From a checkpoint of a small transformer trained on Wikipedia: a variant of SOAP for these matrices.
Each number is 50 + 15 x the weight over its row's rms, rounded and kept within 0 to 99. Layers, rows and columns count from 0. The size before them is the row's rms in percent of the matrix's.

# layer 4 attention output (transposed), 256x256, rms 0.118, rows 181-191, columns 0-127
096:65 55 22 53 79 39 59 64 78 39 14 16 22 76 48 56 61 29 46 30 50 43 63 43 48 36 54 48 39 55 23 79 47 28 49 56 40 64 58 58 49 55 54 48 65 58 57 61 60 28 98 38 48 64 44 60 45 47 72 57 47 45 37 40 37 44 37 46 23 26 45 81 37 18 51 38 50 67 35 39 64 34 36 47 64 60 65 50 63 45 25 59 62 68 50 54 39 42 48 32 57 33 49 52 67 41 74 62 61 48 46 35 26 54 47 49 82 59 58 47 57 54 66 14 48 31 69 31
102:09 27 32 77 30 41 65 61 26 64 32 69 65 49 36 43 47 59 57 43 24 55 49 59 51 47 45 68 26 48 56 38 71 47 54 40 29 49 64 61 82 19 37 95 73 33 55 22 45 51 56 65 18 43 42 39 53 10 39 60 51 70 58 48 65 45 51 67 55 41 63 52 73 41 72 36 59 64 53 32 62 68 52 25 20 48 46 48 46 53 43 58 52 44 53 63 34 62 57 64 52 49 66 50 57 39 25 36 63 56 38 52 39 44 46 60 60 54 28 52 51 36 31 12 58 67 55 76
102:39 48 21 60 67 77 74 45 50 20 47 38 74 18 30 46 36 52 25 65 55 53 61 25 73 58 50 81 50 24 83 49 71 52 46 56 41 40 55 44 54 40 61 51 42 83 76 40 71 53 61 59 96 47 46 58 46 45 42 47 24 40 74 50 62 44 35 52 77 59 76 53 43 73 32 21 73 45 83 55 48 70 44 43 64 32 52 59 75 35 65 79 51 46 57 56 26 36 49 65 36 51 32 51 58 56 61 49 69 72 43 46 36 38 67 51 60 34 78 40 23 65 44 43 43 57 47 44
100:34 22 37 70 74 32 30 41 36 27 33 66 70 61 53 25 63 63 71 54 75 76 48 71 69 56 83 52 77 60 59 29 60 59 40 30 62 22 41 19 30 43 49 67 73 61 41 50 37 36 37 36 62 58 49 51 45 42 74 66 57 53 36 52 47 59 47 52 31 62 54 70 56 52 33 38 54 55 43 42 40 41 73 40 54 63 43 49 49 50 66 64 43 37 49 35 34 37 70 46 36 48 54 39 51 34 71 48 47 32 23 46 59 22 44 44 20 53 52 57 50 52 57 36 85 37 62 43
094:50 49 57 56 44 42 39 23 74 38 53 35 48 31 48 73 65 28 57 44 40 29 43 45 68 57 81 34 63 53 67 54 29 63 38 42 43 40 29 73 54 41 58 54 41 38 32 45 68 75 59 52 66 35 66 60 58 74 54 64 54 53 37 52 42 38 45 58 56 52 62 75 86 55 47 57 72 63 60 76 41 71 65 53 46 20 60 61 55 62 23 39 55 56 73 46 58 58 65 72 58 42 49 49 38 57 67 54 36 66 22 68 52 44 64 66 75 53 43 60 37 37 43 46 41 47 58 48
099:39 45 52 62 54 49 43 61 47 56 47 61 63 23 66 65 38 68 54 61 67 35 64 57 31 75 48 55 37 43 40 70 70 37 48 34 74 57 57 42 66 35 54 37 91 15 31 55 45 46 33 68 48 50 32 59 60 76 50 39 55 34 55 57 25 48 55 43 59 56 32 58 31 66 69 59 19 66 45 35 26 39 64 38 78 71 50 44 90 73 58 36 62 53 46 54 50 57 53 40 65 47 62 40 41 53 51 50 25 99 49 63 41 68 40 72 49 55 82 47 48 61 63 39 34 41 40 51
109:54 46 62 43 63 30 71 57 57 68 40 42 78 56 40 49 18 32 51 54 44 38 48 48 48 39 56 16 68 49 68 56 46 47 49 58 57 50 78 39 45 44 67 52 66 30 17 90 89 44 49 76 46 45 50 48 50 37 63 55 47 35 48 64 56 19 58 50 63 23 39 53 62 51 62 34 69 51 71 44 28 55 75 52 62 58 22 86 43 53 46 51 38 41 55 65 36 44 53 62 14 40 48 08 66 72 55 63 52 68 35 28 44 38 40 39 51 45 61 60 53 58 61 50 74 49 63 70
098:62 64 41 43 27 64 50 55 55 47 47 61 44 66 45 48 36 65 29 54 54 46 59 59 32 45 49 51 56 55 11 48 43 50 65 57 42 42 49 59 50 79 73 63 50 50 26 41 34 41 86 32 63 27 32 73 61 79 39 72 59 33 29 73 54 49 48 79 47 70 54 47 40 64 72 70 77 63 48 40 17 60 43 43 48 34 35 47 59 55 80 56 70 45 53 43 49 69 43 67 51 60 64 46 39 42 50 57 63 37 46 80 55 58 69 58 34 67 35 71 51 60 12 70 33 54 64 66
097:69 66 37 22 26 53 45 23 33 47 41 64 48 75 66 39 56 72 61 85 51 40 48 55 51 44 84 58 35 53 41 19 36 37 22 46 84 47 44 57 32 17 76 41 20 62 52 54 51 72 49 74 53 68 43 46 52 44 55 65 39 51 37 68 70 31 35 67 59 66 64 60 20 66 31 61 38 58 58 47 38 46 48 48 36 27 36 52 41 55 49 29 57 38 50 69 53 56 23 58 66 74 28 53 39 48 31 44 72 64 74 81 65 35 46 48 62 31 63 75 50 95 71 45 57 53 52 75
100:69 32 55 40 66 54 43 51 59 47 44 55 39 65 64 39 52 61 59 38 40 33 30 34 47 50 42 41 51 40 48 45 68 57 36 21 43 19 55 75 53 52 38 40 42 58 57 77 50 47 40 46 72 37 22 48 60 68 49 29 64 54 35 79 40 59 72 64 45 48 40 45 64 61 63 35 54 69 51 07 67 49 62 46 32 71 16 75 59 73 20 84 34 46 49 60 55 30 50 65 46 53 51 71 44 30 49 44 42 38 42 42 46 44 54 66 32 55 53 95 54 37 65 68 43 49 36 37
095:48 27 78 52 66 48 39 68 54 57 48 37 56 37 39 56 36 59 44 61 66 35 51 17 39 43 58 34 70 31 67 39 38 52 54 61 41 60 86 46 40 72 47 30 43 71 41 53 63 33 55 55 36 70 57 65 49 31 40 14 63 29 49 53 56 48 36 35 53 45 54 34 54 78 26 50 40 50 62 55 66 20 24 59 69 21 57 65 50 60 58 69 62 23 32 49 56 69 78 66 65 34 55 51 29 46 50 49 70 61 45 32 43 66 65 54 60 66 51 76 62 55 60 42 45 54 42 26
# layer 4 attention value, 256x256, rms 0.136, rows 182-191, columns 0-127
108:53 47 52 64 28 54 58 55 42 59 38 56 41 35 61 57 65 35 00 41 71 47 59 53 30 28 38 72 21 47 72 54 69 25 59 46 72 54 22 64 51 56 74 35 40 60 51 52 43 46 51 33 70 36 34 57 53 35 34 27 46 50 47 42 43 48 74 49 72 47 45 45 61 62 13 58 31 58 44 54 48 56 33 62 48 68 35 51 41 69 68 35 52 62 67 24 50 47 82 63 58 65 34 42 53 54 43 54 42 58 68 76 91 60 68 45 37 43 55 29 39 49 48 71 33 41 48 41
104:35 51 48 65 50 47 37 42 42 49 49 79 26 62 45 43 57 69 52 30 92 28 37 54 13 55 43 27 56 60 72 60 49 34 60 32 52 57 52 62 73 46 44 18 54 44 54 66 41 46 47 54 56 35 47 43 44 67 62 56 41 58 52 46 51 62 59 56 31 49 57 21 65 69 31 60 69 72 55 49 64 43 69 61 48 60 75 43 41 59 34 64 47 67 62 32 78 52 52 45 41 58 43 38 59 08 20 67 47 42 30 50 43 30 45 70 48 36 28 71 65 60 52 55 64 70 33 66
105:43 49 53 81 44 37 48 49 57 58 43 52 11 62 49 49 56 14 57 44 44 23 52 50 30 43 22 52 51 49 32 61 47 55 57 37 63 69 55 64 48 48 54 64 53 34 60 59 51 37 60 71 50 63 35 67 55 32 63 42 54 44 44 49 59 54 08 50 43 32 47 84 67 47 37 61 39 58 63 55 73 32 50 70 39 26 74 44 53 45 39 38 70 33 55 33 49 46 33 46 82 45 45 53 64 48 44 49 50 42 95 57 49 73 65 54 38 60 44 50 60 38 37 36 26 32 47 37
096:57 48 43 59 56 47 13 65 43 30 71 47 62 40 49 53 59 59 41 50 51 45 76 33 58 58 33 81 58 59 38 73 71 76 69 65 47 28 61 53 69 47 40 66 54 64 48 40 40 54 40 66 30 27 40 46 66 66 55 57 37 49 50 37 49 53 55 61 34 39 36 53 35 63 58 44 66 67 58 50 55 73 61 48 62 36 38 36 40 60 50 68 48 40 45 29 34 35 51 04 60 72 66 62 44 36 39 67 52 52 67 37 67 47 91 82 49 64 40 47 34 46 51 51 55 43 40 64
111:42 64 65 54 22 62 55 39 32 55 48 72 53 38 33 49 54 63 49 58 45 68 76 68 67 58 06 40 53 51 73 63 50 53 60 56 32 70 51 58 57 58 53 68 57 71 56 32 48 82 55 76 55 27 36 37 49 26 52 64 28 67 46 57 32 22 77 37 48 53 60 36 41 53 64 48 55 02 55 49 58 52 53 41 47 47 34 40 14 41 53 53 47 42 37 53 36 47 41 44 55 55 64 71 29 35 64 66 50 85 45 64 37 25 51 48 77 56 73 55 51 43 47 50 57 68 47 52
115:53 65 53 13 34 67 26 52 49 49 32 68 45 49 39 58 58 37 44 58 49 63 43 50 62 56 62 51 08 53 56 54 67 63 45 43 33 79 37 44 66 77 35 44 40 45 84 36 51 70 23 32 38 40 36 30 34 57 38 49 38 58 35 38 23 21 58 49 46 43 52 40 56 82 52 56 62 51 47 42 57 41 76 84 48 16 64 17 60 50 69 37 50 40 45 37 59 55 48 54 58 60 45 71 62 52 69 37 61 49 33 55 49 54 70 51 31 50 60 63 45 31 28 74 64 77 53 58
108:49 49 56 46 46 74 73 99 36 42 71 21 70 41 42 37 37 40 19 39 65 18 60 49 56 21 61 68 61 74 45 34 43 71 18 41 50 42 43 59 33 28 50 48 79 56 43 23 66 50 37 59 41 47 58 40 77 61 25 46 52 73 90 41 87 58 24 54 44 57 40 62 50 64 35 43 22 30 37 66 43 51 47 56 71 71 77 54 57 49 61 44 45 74 51 60 46 21 42 47 58 50 57 44 46 44 51 56 49 50 65 33 29 78 46 31 72 64 51 42 33 44 62 33 57 85 45 73
107:39 79 40 51 36 53 50 25 44 32 48 40 33 51 52 66 48 42 34 31 34 19 40 23 56 49 42 56 70 54 63 26 64 81 25 57 63 31 55 52 29 66 65 61 93 15 53 64 48 53 45 56 39 37 39 67 58 49 41 72 24 42 54 10 63 76 57 23 38 65 42 29 60 65 61 52 51 50 61 38 48 62 43 42 51 66 42 60 74 74 46 46 32 63 73 52 25 48 56 70 51 62 61 73 37 45 48 69 26 58 37 57 59 61 38 45 60 50 30 41 53 15 64 43 56 60 49 49
097:72 45 24 57 45 61 55 33 66 39 76 67 65 65 42 32 37 50 28 38 74 80 60 48 52 79 41 58 63 65 41 69 56 40 64 52 33 63 45 40 54 37 30 62 51 58 58 73 55 52 55 40 48 35 15 56 59 48 62 61 54 46 42 56 61 49 42 40 53 36 63 48 54 31 52 41 45 53 50 81 44 36 54 46 49 29 63 29 52 50 49 49 85 67 22 44 64 60 59 57 45 53 24 46 68 27 63 30 56 51 35 66 73 50 65 22 45 44 19 23 47 40 35 44 36 61 51 31
099:69 44 48 49 67 66 83 32 48 48 57 65 68 47 70 47 63 35 62 44 71 37 36 74 46 55 71 25 65 57 60 56 35 67 68 48 42 71 30 46 53 35 46 15 31 65 19 33 44 61 42 51 57 43 70 46 74 57 67 50 66 42 67 52 42 19 60 45 44 39 41 35 52 60 66 55 63 32 34 35 53 55 37 48 70 42 66 62 37 32 58 28 54 69 26 50 46 21 41 51 27 55 43 62 36 59 51 55 38 42 31 45 49 41 68 61 45 46 33 36 37 36 58 57 53 54 59 46
# layer 4 attention query, 256x256, rms 0.135, rows 192-208, columns 0-127
096:24 15 53 67 45 65 38 42 43 42 56 68 41 68 39 25 59 78 48 43 61 18 39 28 36 24 46 35 63 32 52 55 51 63 63 39 25 69 40 57 34 44 55 68 37 59 51 65 43 67 60 45 52 45 67 58 38 36 52 66 68 60 66 47 59 46 36 63 44 41 44 71 70 48 55 52 46 52 34 35 68 49 55 67 54 32 53 57 46 68 48 46 60 85 60 28 50 35 38 45 52 28 38 47 79 45 60 44 42 71 51 45 34 61 53 67 39 55 28 40 41 49 55 44 47 64 32 56
098:56 48 61 46 51 30 41 36 25 58 42 41 04 29 46 57 53 46 44 30 52 43 42 34 45 53 41 53 12 53 32 28 73 45 45 46 36 52 49 59 63 50 52 39 65 57 43 33 53 70 57 66 37 73 51 33 64 44 34 22 40 62 53 76 57 35 39 39 69 41 56 71 57 27 69 92 67 58 59 56 53 66 62 63 18 40 41 45 44 45 60 51 40 39 46 68 42 37 46 41 61 26 99 64 07 63 46 51 62 35 60 64 74 81 39 61 55 50 55 59 46 62 66 51 41 54 41 27
096:51 68 47 49 49 42 48 23 72 57 47 70 37 58 44 48 53 46 48 44 50 49 42 39 39 66 38 42 63 50 70 41 62 81 51 41 33 58 50 59 25 50 57 59 55 64 50 66 72 71 50 31 37 61 33 72 81 72 36 52 61 97 51 29 53 96 42 64 55 50 45 36 40 70 60 48 36 42 60 53 65 66 59 41 56 43 63 41 50 22 61 58 39 66 40 62 59 30 69 55 45 66 34 47 54 56 67 57 59 21 28 63 53 72 30 48 44 29 36 36 23 44 84 42 46 42 60 67
098:29 45 83 60 50 51 85 56 50 68 54 68 64 71 51 57 42 43 54 35 59 66 61 63 25 72 46 48 59 73 22 42 45 48 51 80 76 59 37 54 46 53 57 14 40 63 12 50 25 55 63 55 58 44 46 46 52 60 37 48 34 49 31 31 77 46 40 40 50 39 51 41 60 49 30 44 27 52 75 65 35 33 87 24 55 67 33 59 52 39 46 40 74 44 61 55 53 55 75 67 58 43 17 74 25 62 00 79 63 47 60 54 45 54 34 51 33 52 39 47 72 48 22 39 42 52 51 38
095:22 52 37 50 23 23 23 65 56 78 69 42 68 53 93 65 39 26 76 70 33 32 41 47 40 79 73 43 50 67 52 84 59 27 54 39 46 24 51 53 36 49 46 41 40 61 64 36 29 56 53 46 59 29 45 38 20 43 43 41 39 34 48 59 75 55 68 45 45 70 50 28 11 32 68 69 46 50 61 51 47 45 40 47 67 44 62 72 33 44 44 52 30 44 35 43 37 29 57 51 33 34 45 50 75 61 54 50 59 71 54 53 36 48 63 49 42 35 48 29 29 31 61 52 22 32 71 73
101:77 51 64 27 54 47 45 25 60 52 64 44 58 85 71 48 46 48 35 43 45 41 57 45 56 42 49 27 35 52 50 57 62 37 75 42 70 44 43 44 46 42 55 54 40 64 27 37 30 70 60 50 39 52 48 47 45 38 03 64 61 42 55 48 26 42 46 62 35 30 78 49 34 54 39 49 72 54 79 42 40 94 54 41 34 19 62 47 86 26 47 52 37 22 36 45 82 75 32 40 48 60 77 70 33 14 51 34 44 31 59 72 67 37 34 59 26 52 39 63 58 48 53 62 29 68 19 58
095:77 49 22 57 47 60 58 41 25 69 45 77 11 56 37 83 57 54 37 32 29 25 49 44 51 34 65 38 70 32 57 53 53 50 52 58 68 72 52 52 47 55 47 49 67 52 67 59 61 82 46 31 76 27 39 62 44 63 53 65 39 38 37 56 33 32 60 68 68 54 28 66 26 56 81 77 70 50 43 30 72 49 58 50 63 31 35 43 43 75 41 37 26 62 59 73 45 62 65 55 44 62 40 76 57 46 42 32 43 66 33 48 59 43 62 60 47 47 69 57 30 37 55 37 54 49 56 48
095:36 45 41 46 52 69 43 40 69 40 52 06 56 40 52 49 63 65 67 37 37 46 52 76 53 50 73 40 57 40 47 26 45 63 55 76 55 61 48 17 41 75 33 77 72 63 40 45 54 72 41 45 35 50 53 46 32 49 38 43 58 49 51 48 15 58 62 50 62 40 73 50 51 34 37 44 37 40 38 34 44 38 24 22 42 64 47 58 65 33 63 42 74 60 34 43 62 49 31 64 60 51 34 54 32 97 61 78 53 61 50 24 48 45 48 56 70 66 43 79 49 59 40 50 47 51 39 43
099:62 63 45 31 65 45 45 66 56 30 33 46 42 45 63 79 46 46 36 12 69 25 48 37 65 38 49 69 14 27 59 38 43 56 74 42 44 78 38 29 57 52 20 57 51 52 52 39 60 59 66 64 38 55 27 52 59 36 42 49 55 28 53 53 34 63 45 61 43 34 69 29 32 40 34 55 53 62 59 48 17 28 68 42 82 27 62 44 25 34 50 54 65 65 55 40 53 65 44 69 58 74 31 31 78 44 64 47 64 29 73 53 37 26 58 11 40 41 41 31 64 53 53 33 41 57 56 47
096:56 54 53 72 89 55 43 22 09 66 76 50 58 40 70 46 54 33 53 63 51 49 64 29 36 67 67 45 61 07 21 41 49 71 48 29 36 26 45 37 29 70 68 51 49 56 60 58 65 38 59 49 68 28 48 53 62 34 53 33 49 39 50 66 57 63 47 40 53 26 31 68 65 46 55 49 82 58 37 41 63 50 37 35 54 61 46 39 50 45 39 78 79 44 56 51 60 81 57 49 65 44 56 47 80 42 48 25 65 35 45 31 51 32 68 69 23 48 63 76 78 41 56 38 48 34 58 43
092:51 38 78 31 42 46 43 20 51 68 76 50 61 37 47 47 63 61 54 80 46 39 51 60 41 50 31 77 35 47 57 54 42 54 55 45 54 74 32 20 41 60 55 45 63 71 58 70 39 58 49 44 55 51 14 53 65 53 38 50 27 40 40 61 68 74 42 33 48 41 64 64 44 47 82 40 47 23 52 71 54 51 36 45 39 58 66 60 36 41 68 31 66 55 56 61 35 34 35 55 67 71 51 47 51 58 36 30 45 24 45 31 56 26 35 51 66 65 44 55 42 59 55 89 25 59 53 40
101:43 66 10 86 52 41 81 45 76 59 44 25 42 46 55 62 45 48 56 42 50 46 51 34 66 70 58 48 74 32 30 64 16 51 34 51 64 57 43 52 74 52 64 57 44 54 50 51 13 57 45 72 67 53 50 56 59 65 33 40 63 59 53 61 66 74 40 39 78 55 37 39 31 57 37 45 29 62 49 62 34 71 39 39 38 29 53 44 44 80 32 62 40 60 26 52 42 22 66 49 51 42 30 48 61 66 50 69 55 61 42 24 56 66 26 31 39 24 59 62 68 66 35 41 41 27 66 45
100:65 39 53 62 87 41 40 35 81 83 41 59 41 56 48 58 65 50 83 28 43 40 68 52 51 47 17 46 53 69 41 48 47 57 64 72 17 38 48 50 39 52 60 37 33 17 63 33 54 56 47 44 54 62 31 48 36 48 48 55 66 22 64 37 40 50 46 24 50 57 28 43 49 25 47 26 41 51 44 63 28 20 59 49 70 52 54 56 50 54 55 79 53 30 60 68 80 60 52 50 51 42 44 43 32 39 47 65 22 44 28 24 41 41 51 33 46 63 58 43 74 50 47 49 46 31 66 46
103:71 40 51 44 70 45 24 40 34 61 41 39 61 67 56 45 35 29 45 56 58 21 63 49 67 54 45 55 42 48 50 51 16 83 63 68 40 63 12 62 34 23 66 39 50 37 38 56 73 58 41 57 11 58 50 41 63 51 66 54 68 49 47 38 46 48 66 59 45 62 59 52 39 73 43 49 41 48 20 47 60 39 43 19 60 61 63 50 50 34 51 58 60 57 37 59 35 42 69 26 64 47 68 39 53 46 82 34 50 38 21 75 24 41 46 45 56 71 62 57 45 44 39 83 63 46 66 20
103:53 35 52 33 40 29 55 54 25 47 32 42 40 53 68 40 45 49 70 53 34 53 54 71 25 73 55 72 55 50 29 59 60 79 44 53 34 70 48 46 38 52 37 40 57 55 58 29 59 71 41 62 02 65 51 82 43 40 58 65 64 60 49 34 31 49 50 62 66 62 54 44 32 49 37 63 49 68 67 53 44 62 55 29 63 80 70 67 55 29 53 76 13 45 51 47 33 65 67 49 51 52 44 73 58 48 64 45 67 41 51 47 33 63 51 49 25 49 45 49 30 62 49 72 35 62 73 53
100:47 56 48 36 34 21 61 50 76 21 72 44 37 58 49 44 59 51 49 51 51 06 34 50 75 59 30 41 58 33 51 56 53 51 44 60 43 63 55 84 78 30 56 76 53 41 40 44 40 47 40 81 26 50 36 39 50 47 32 64 59 26 60 63 23 53 39 57 45 07 73 53 28 47 50 51 57 73 50 49 19 65 42 66 46 66 67 77 55 83 39 50 52 67 50 65 41 47 62 43 48 38 37 62 33 68 43 61 58 77 49 49 67 39 55 42 46 52 48 53 35 48 43 78 53 47 62 78
102:55 41 29 55 57 57 45 45 27 36 38 25 49 33 54 50 22 56 73 43 35 52 67 55 46 64 76 47 45 48 39 39 37 60 86 57 39 59 59 29 44 50 47 63 61 39 40 41 68 51 81 49 38 77 21 62 83 69 38 59 69 45 56 53 29 70 45 39 52 40 28 50 52 59 50 42 32 56 23 46 66 43 39 60 43 48 55 31 44 58 55 53 52 35 71 62 35 65 42 40 61 34 70 35 60 53 44 59 62 63 33 67 40 51 56 61 46 58 51 43 47 30 48 52 75 40 50 31
# layer 4 attention key, 256x256, rms 0.135, rows 192-208, columns 0-127
097:50 60 27 46 34 67 55 72 59 62 38 19 34 34 53 62 72 61 45 64 68 38 22 33 49 49 52 23 42 46 51 76 62 37 35 35 35 41 38 59 22 69 42 40 47 48 42 48 48 50 63 65 42 39 47 50 66 63 41 54 34 28 31 33 56 63 30 68 48 53 13 58 38 40 52 30 46 63 58 46 36 32 48 34 69 54 41 35 67 68 71 47 43 45 41 58 40 58 37 56 60 45 53 52 69 67 57 72 86 32 58 17 49 62 70 75 62 65 59 55 30 49 64 42 54 34 74 22
099:43 36 43 42 47 63 72 51 25 28 65 51 60 34 50 72 39 72 39 67 45 61 56 80 64 40 53 55 55 60 49 42 56 54 46 59 29 66 50 42 88 40 73 64 66 69 40 59 34 51 24 50 22 60 63 52 34 36 56 50 44 64 45 52 34 54 56 49 78 46 38 39 41 52 48 51 52 39 34 75 37 37 55 64 45 64 70 51 59 36 49 18 53 33 10 69 29 53 48 32 54 43 57 53 64 67 45 28 35 42 45 33 28 59 51 56 03 44 24 56 40 44 22 59 42 44 54 57
098:46 41 55 38 71 61 62 83 44 54 85 35 38 50 48 50 57 24 33 33 57 55 34 50 54 47 38 48 42 46 53 53 68 73 42 68 44 17 59 40 55 68 31 36 50 39 66 28 36 56 66 83 45 62 41 36 59 64 62 55 57 58 45 59 31 71 54 33 70 52 44 69 42 30 29 42 39 54 59 42 66 57 73 30 48 60 72 25 32 45 41 37 42 33 33 35 51 47 54 54 36 55 54 53 55 32 30 30 62 11 71 47 36 71 62 41 40 67 51 41 43 53 58 48 72 68 64 36
100:54 49 73 36 35 25 66 49 38 55 44 46 17 58 89 67 64 29 74 40 73 63 50 35 50 35 24 88 24 41 64 55 61 63 65 25 50 38 45 40 47 63 18 70 64 31 51 56 24 42 35 50 72 43 52 39 45 47 50 64 42 51 81 35 47 87 33 69 48 26 67 68 40 69 73 46 73 35 43 65 47 54 53 45 45 48 55 30 66 26 51 45 53 72 53 50 72 66 53 67 55 58 66 66 42 80 42 47 53 51 71 44 43 50 41 57 48 64 46 64 72 62 67 51 54 49 31 24
096:44 62 44 59 43 53 64 43 44 66 44 34 32 42 52 68 65 51 35 62 49 72 46 37 60 35 70 46 09 27 82 50 49 55 48 42 46 48 55 55 33 45 59 37 41 31 39 33 55 35 23 53 46 39 57 78 60 50 42 66 60 55 26 39 56 86 67 39 56 55 41 55 38 40 53 45 56 44 20 43 48 57 39 43 59 50 60 48 52 25 47 33 57 99 37 27 75 49 51 39 19 49 46 54 35 46 63 50 49 42 35 28 47 64 72 35 63 58 75 54 40 25 67 63 32 38 41 54
105:48 40 64 07 63 69 55 02 50 51 53 50 75 39 49 57 67 45 47 40 99 65 39 46 56 49 35 44 39 37 54 45 62 60 39 33 39 64 58 38 36 34 51 68 59 11 65 67 46 65 62 24 47 44 45 42 25 25 61 67 36 54 48 62 62 72 46 54 55 48 51 44 03 38 42 53 38 42 52 63 86 62 62 61 37 26 49 46 26 33 72 49 48 52 66 61 43 41 65 58 64 44 14 70 21 66 64 55 42 44 59 35 73 52 60 67 53 60 50 47 33 30 51 50 80 66 50 49
103:65 72 42 37 45 55 43 31 44 60 36 29 60 37 44 53 23 45 48 45 57 38 38 52 43 60 50 50 45 61 70 46 40 15 49 45 78 53 76 60 37 73 14 30 44 84 56 71 52 84 36 28 29 37 52 56 38 65 43 36 38 34 46 41 45 52 51 72 59 27 29 79 53 69 55 35 58 63 10 63 46 26 28 55 54 50 80 62 70 19 54 55 41 46 64 77 56 35 26 43 35 21 46 36 42 53 66 73 54 51 65 61 69 38 53 61 60 72 41 58 50 50 81 35 22 65 30 46
099:30 74 57 82 51 60 29 29 59 62 63 55 42 54 25 69 58 54 49 44 46 75 61 37 24 42 74 64 46 57 67 43 39 40 51 37 39 74 45 33 23 49 30 49 58 38 58 24 44 52 40 38 28 62 58 54 55 51 71 57 43 52 38 08 42 57 25 53 54 70 55 43 61 34 56 54 53 39 67 46 53 50 42 50 66 39 67 60 65 50 61 86 81 58 42 34 38 56 74 25 24 40 68 60 50 37 64 79 46 59 80 51 37 60 34 77 39 59 53 39 44 51 40 38 23 28 37 79
097:24 62 20 58 61 25 48 58 46 41 39 52 55 11 48 33 64 46 56 39 64 76 42 71 58 68 56 56 50 52 55 85 87 63 67 86 44 55 44 40 61 49 23 41 31 46 77 62 48 32 73 40 33 44 44 36 63 42 67 42 65 36 41 65 69 49 55 27 59 25 63 25 54 52 38 53 30 24 53 34 40 64 58 72 49 58 79 43 60 28 34 89 44 78 39 56 52 44 71 47 67 57 48 32 51 60 44 68 49 62 70 83 43 42 51 43 75 37 64 56 53 47 54 72 42 48 43 46
094:37 40 18 38 47 40 39 38 48 73 33 45 30 36 67 42 47 69 28 46 42 26 58 47 52 33 33 34 88 66 44 69 89 26 58 21 24 67 46 55 27 44 56 67 58 50 41 22 00 62 69 32 60 58 78 51 71 43 38 72 45 62 54 43 58 47 42 60 58 38 49 98 54 54 37 53 35 71 65 49 58 67 67 79 63 39 63 44 32 49 34 46 62 71 48 52 60 66 53 44 51 44 59 60 65 37 53 33 49 42 52 55 16 46 52 42 59 45 54 65 53 42 71 37 23 42 44 65
098:51 12 56 27 52 60 48 29 31 56 70 26 31 53 54 60 73 47 44 58 42 99 65 38 44 65 34 58 54 61 61 38 51 42 54 77 37 42 46 64 42 39 53 51 24 29 56 40 44 66 74 53 51 35 60 69 69 44 53 34 40 83 62 39 49 48 40 66 47 32 81 31 40 39 29 46 38 34 34 53 63 42 30 53 66 52 72 70 20 14 29 19 66 43 59 70 55 29 36 62 80 58 71 44 36 59 56 33 99 27 50 51 23 46 32 68 60 64 45 59 33 56 50 60 48 39 47 54
108:53 42 48 73 54 59 60 75 52 84 18 61 61 45 48 53 55 57 36 69 54 27 40 22 44 61 53 29 58 55 54 49 44 41 39 63 45 49 78 61 47 36 59 44 38 39 69 31 54 51 51 08 47 51 47 58 55 54 54 53 24 55 53 78 75 70 39 52 42 54 46 57 62 61 47 48 75 73 62 34 37 45 16 34 50 46 49 53 62 24 43 71 63 63 53 55 71 61 53 87 41 68 44 64 48 21 45 29 62 58 62 75 44 25 62 40 09 40 35 54 73 36 54 65 37 36 37 58
101:26 34 38 54 82 47 59 50 66 62 71 62 58 45 22 41 46 31 60 57 33 45 47 65 69 60 48 57 55 42 25 34 59 39 37 47 35 38 26 27 57 40 29 53 31 17 61 28 41 52 61 60 83 64 34 74 63 15 55 54 39 51 54 37 46 46 43 32 32 40 28 40 29 48 66 55 64 59 47 25 51 44 61 43 75 30 50 84 70 38 65 66 61 37 46 48 75 56 64 46 57 70 49 44 58 50 33 47 58 65 64 64 29 52 52 47 61 45 31 56 72 59 39 53 76 43 73 57
105:37 40 38 54 49 28 36 62 60 38 47 49 39 68 42 50 30 49 74 74 53 61 27 60 61 51 73 26 35 66 62 63 30 73 46 54 60 55 24 30 34 31 54 33 59 31 30 52 29 45 38 58 35 68 73 44 66 43 41 69 46 40 35 58 36 63 26 36 54 66 69 32 62 64 42 69 16 36 42 48 38 49 68 57 67 68 51 77 21 38 76 40 36 41 60 61 65 32 50 42 83 57 31 60 49 75 53 27 35 56 65 65 51 39 49 78 46 48 77 42 65 69 50 75 49 55 41 33
110:48 29 49 54 40 31 61 52 64 41 56 68 46 55 48 51 49 36 52 39 72 21 54 79 37 43 84 60 67 59 44 56 47 40 39 49 43 60 70 51 26 52 30 41 65 44 49 35 62 49 42 46 51 41 51 34 32 38 43 41 47 37 48 55 55 67 35 37 58 35 66 27 32 57 48 53 21 40 79 62 39 65 60 37 51 42 72 36 51 68 46 64 45 41 26 47 53 34 47 47 36 38 41 68 85 53 39 43 55 14 62 51 68 49 46 51 50 44 41 51 38 39 56 65 44 32 46 41
099:53 38 36 89 45 62 48 71 57 47 39 42 70 68 40 65 46 32 48 47 23 53 21 45 48 59 41 36 54 25 82 54 43 57 61 71 12 37 34 57 59 27 63 70 56 24 45 70 62 74 45 62 46 25 49 45 40 57 42 41 54 52 42 22 48 55 36 92 67 35 51 36 44 34 62 55 58 63 60 71 50 33 56 78 63 37 37 43 64 53 42 44 77 44 62 58 50 31 66 36 75 54 53 67 62 46 41 47 31 57 47 30 36 47 40 83 82 42 57 47 53 45 10 63 43 53 50 34
100:55 36 42 38 49 56 24 35 58 56 57 67 14 61 57 35 82 37 45 71 45 33 74 60 44 48 52 55 73 38 77 53 35 31 47 64 40 65 61 42 68 62 48 40 22 31 81 61 67 60 47 45 44 59 62 82 17 49 37 73 49 45 44 44 61 41 28 39 41 55 61 50 50 68 54 44 33 59 53 70 44 64 50 63 45 32 58 48 59 38 27 33 71 68 34 63 58 53 63 53 44 25 59 31 28 60 53 36 40 32 66 49 71 56 50 77 29 26 42 52 31 52 45 73 58 72 68 53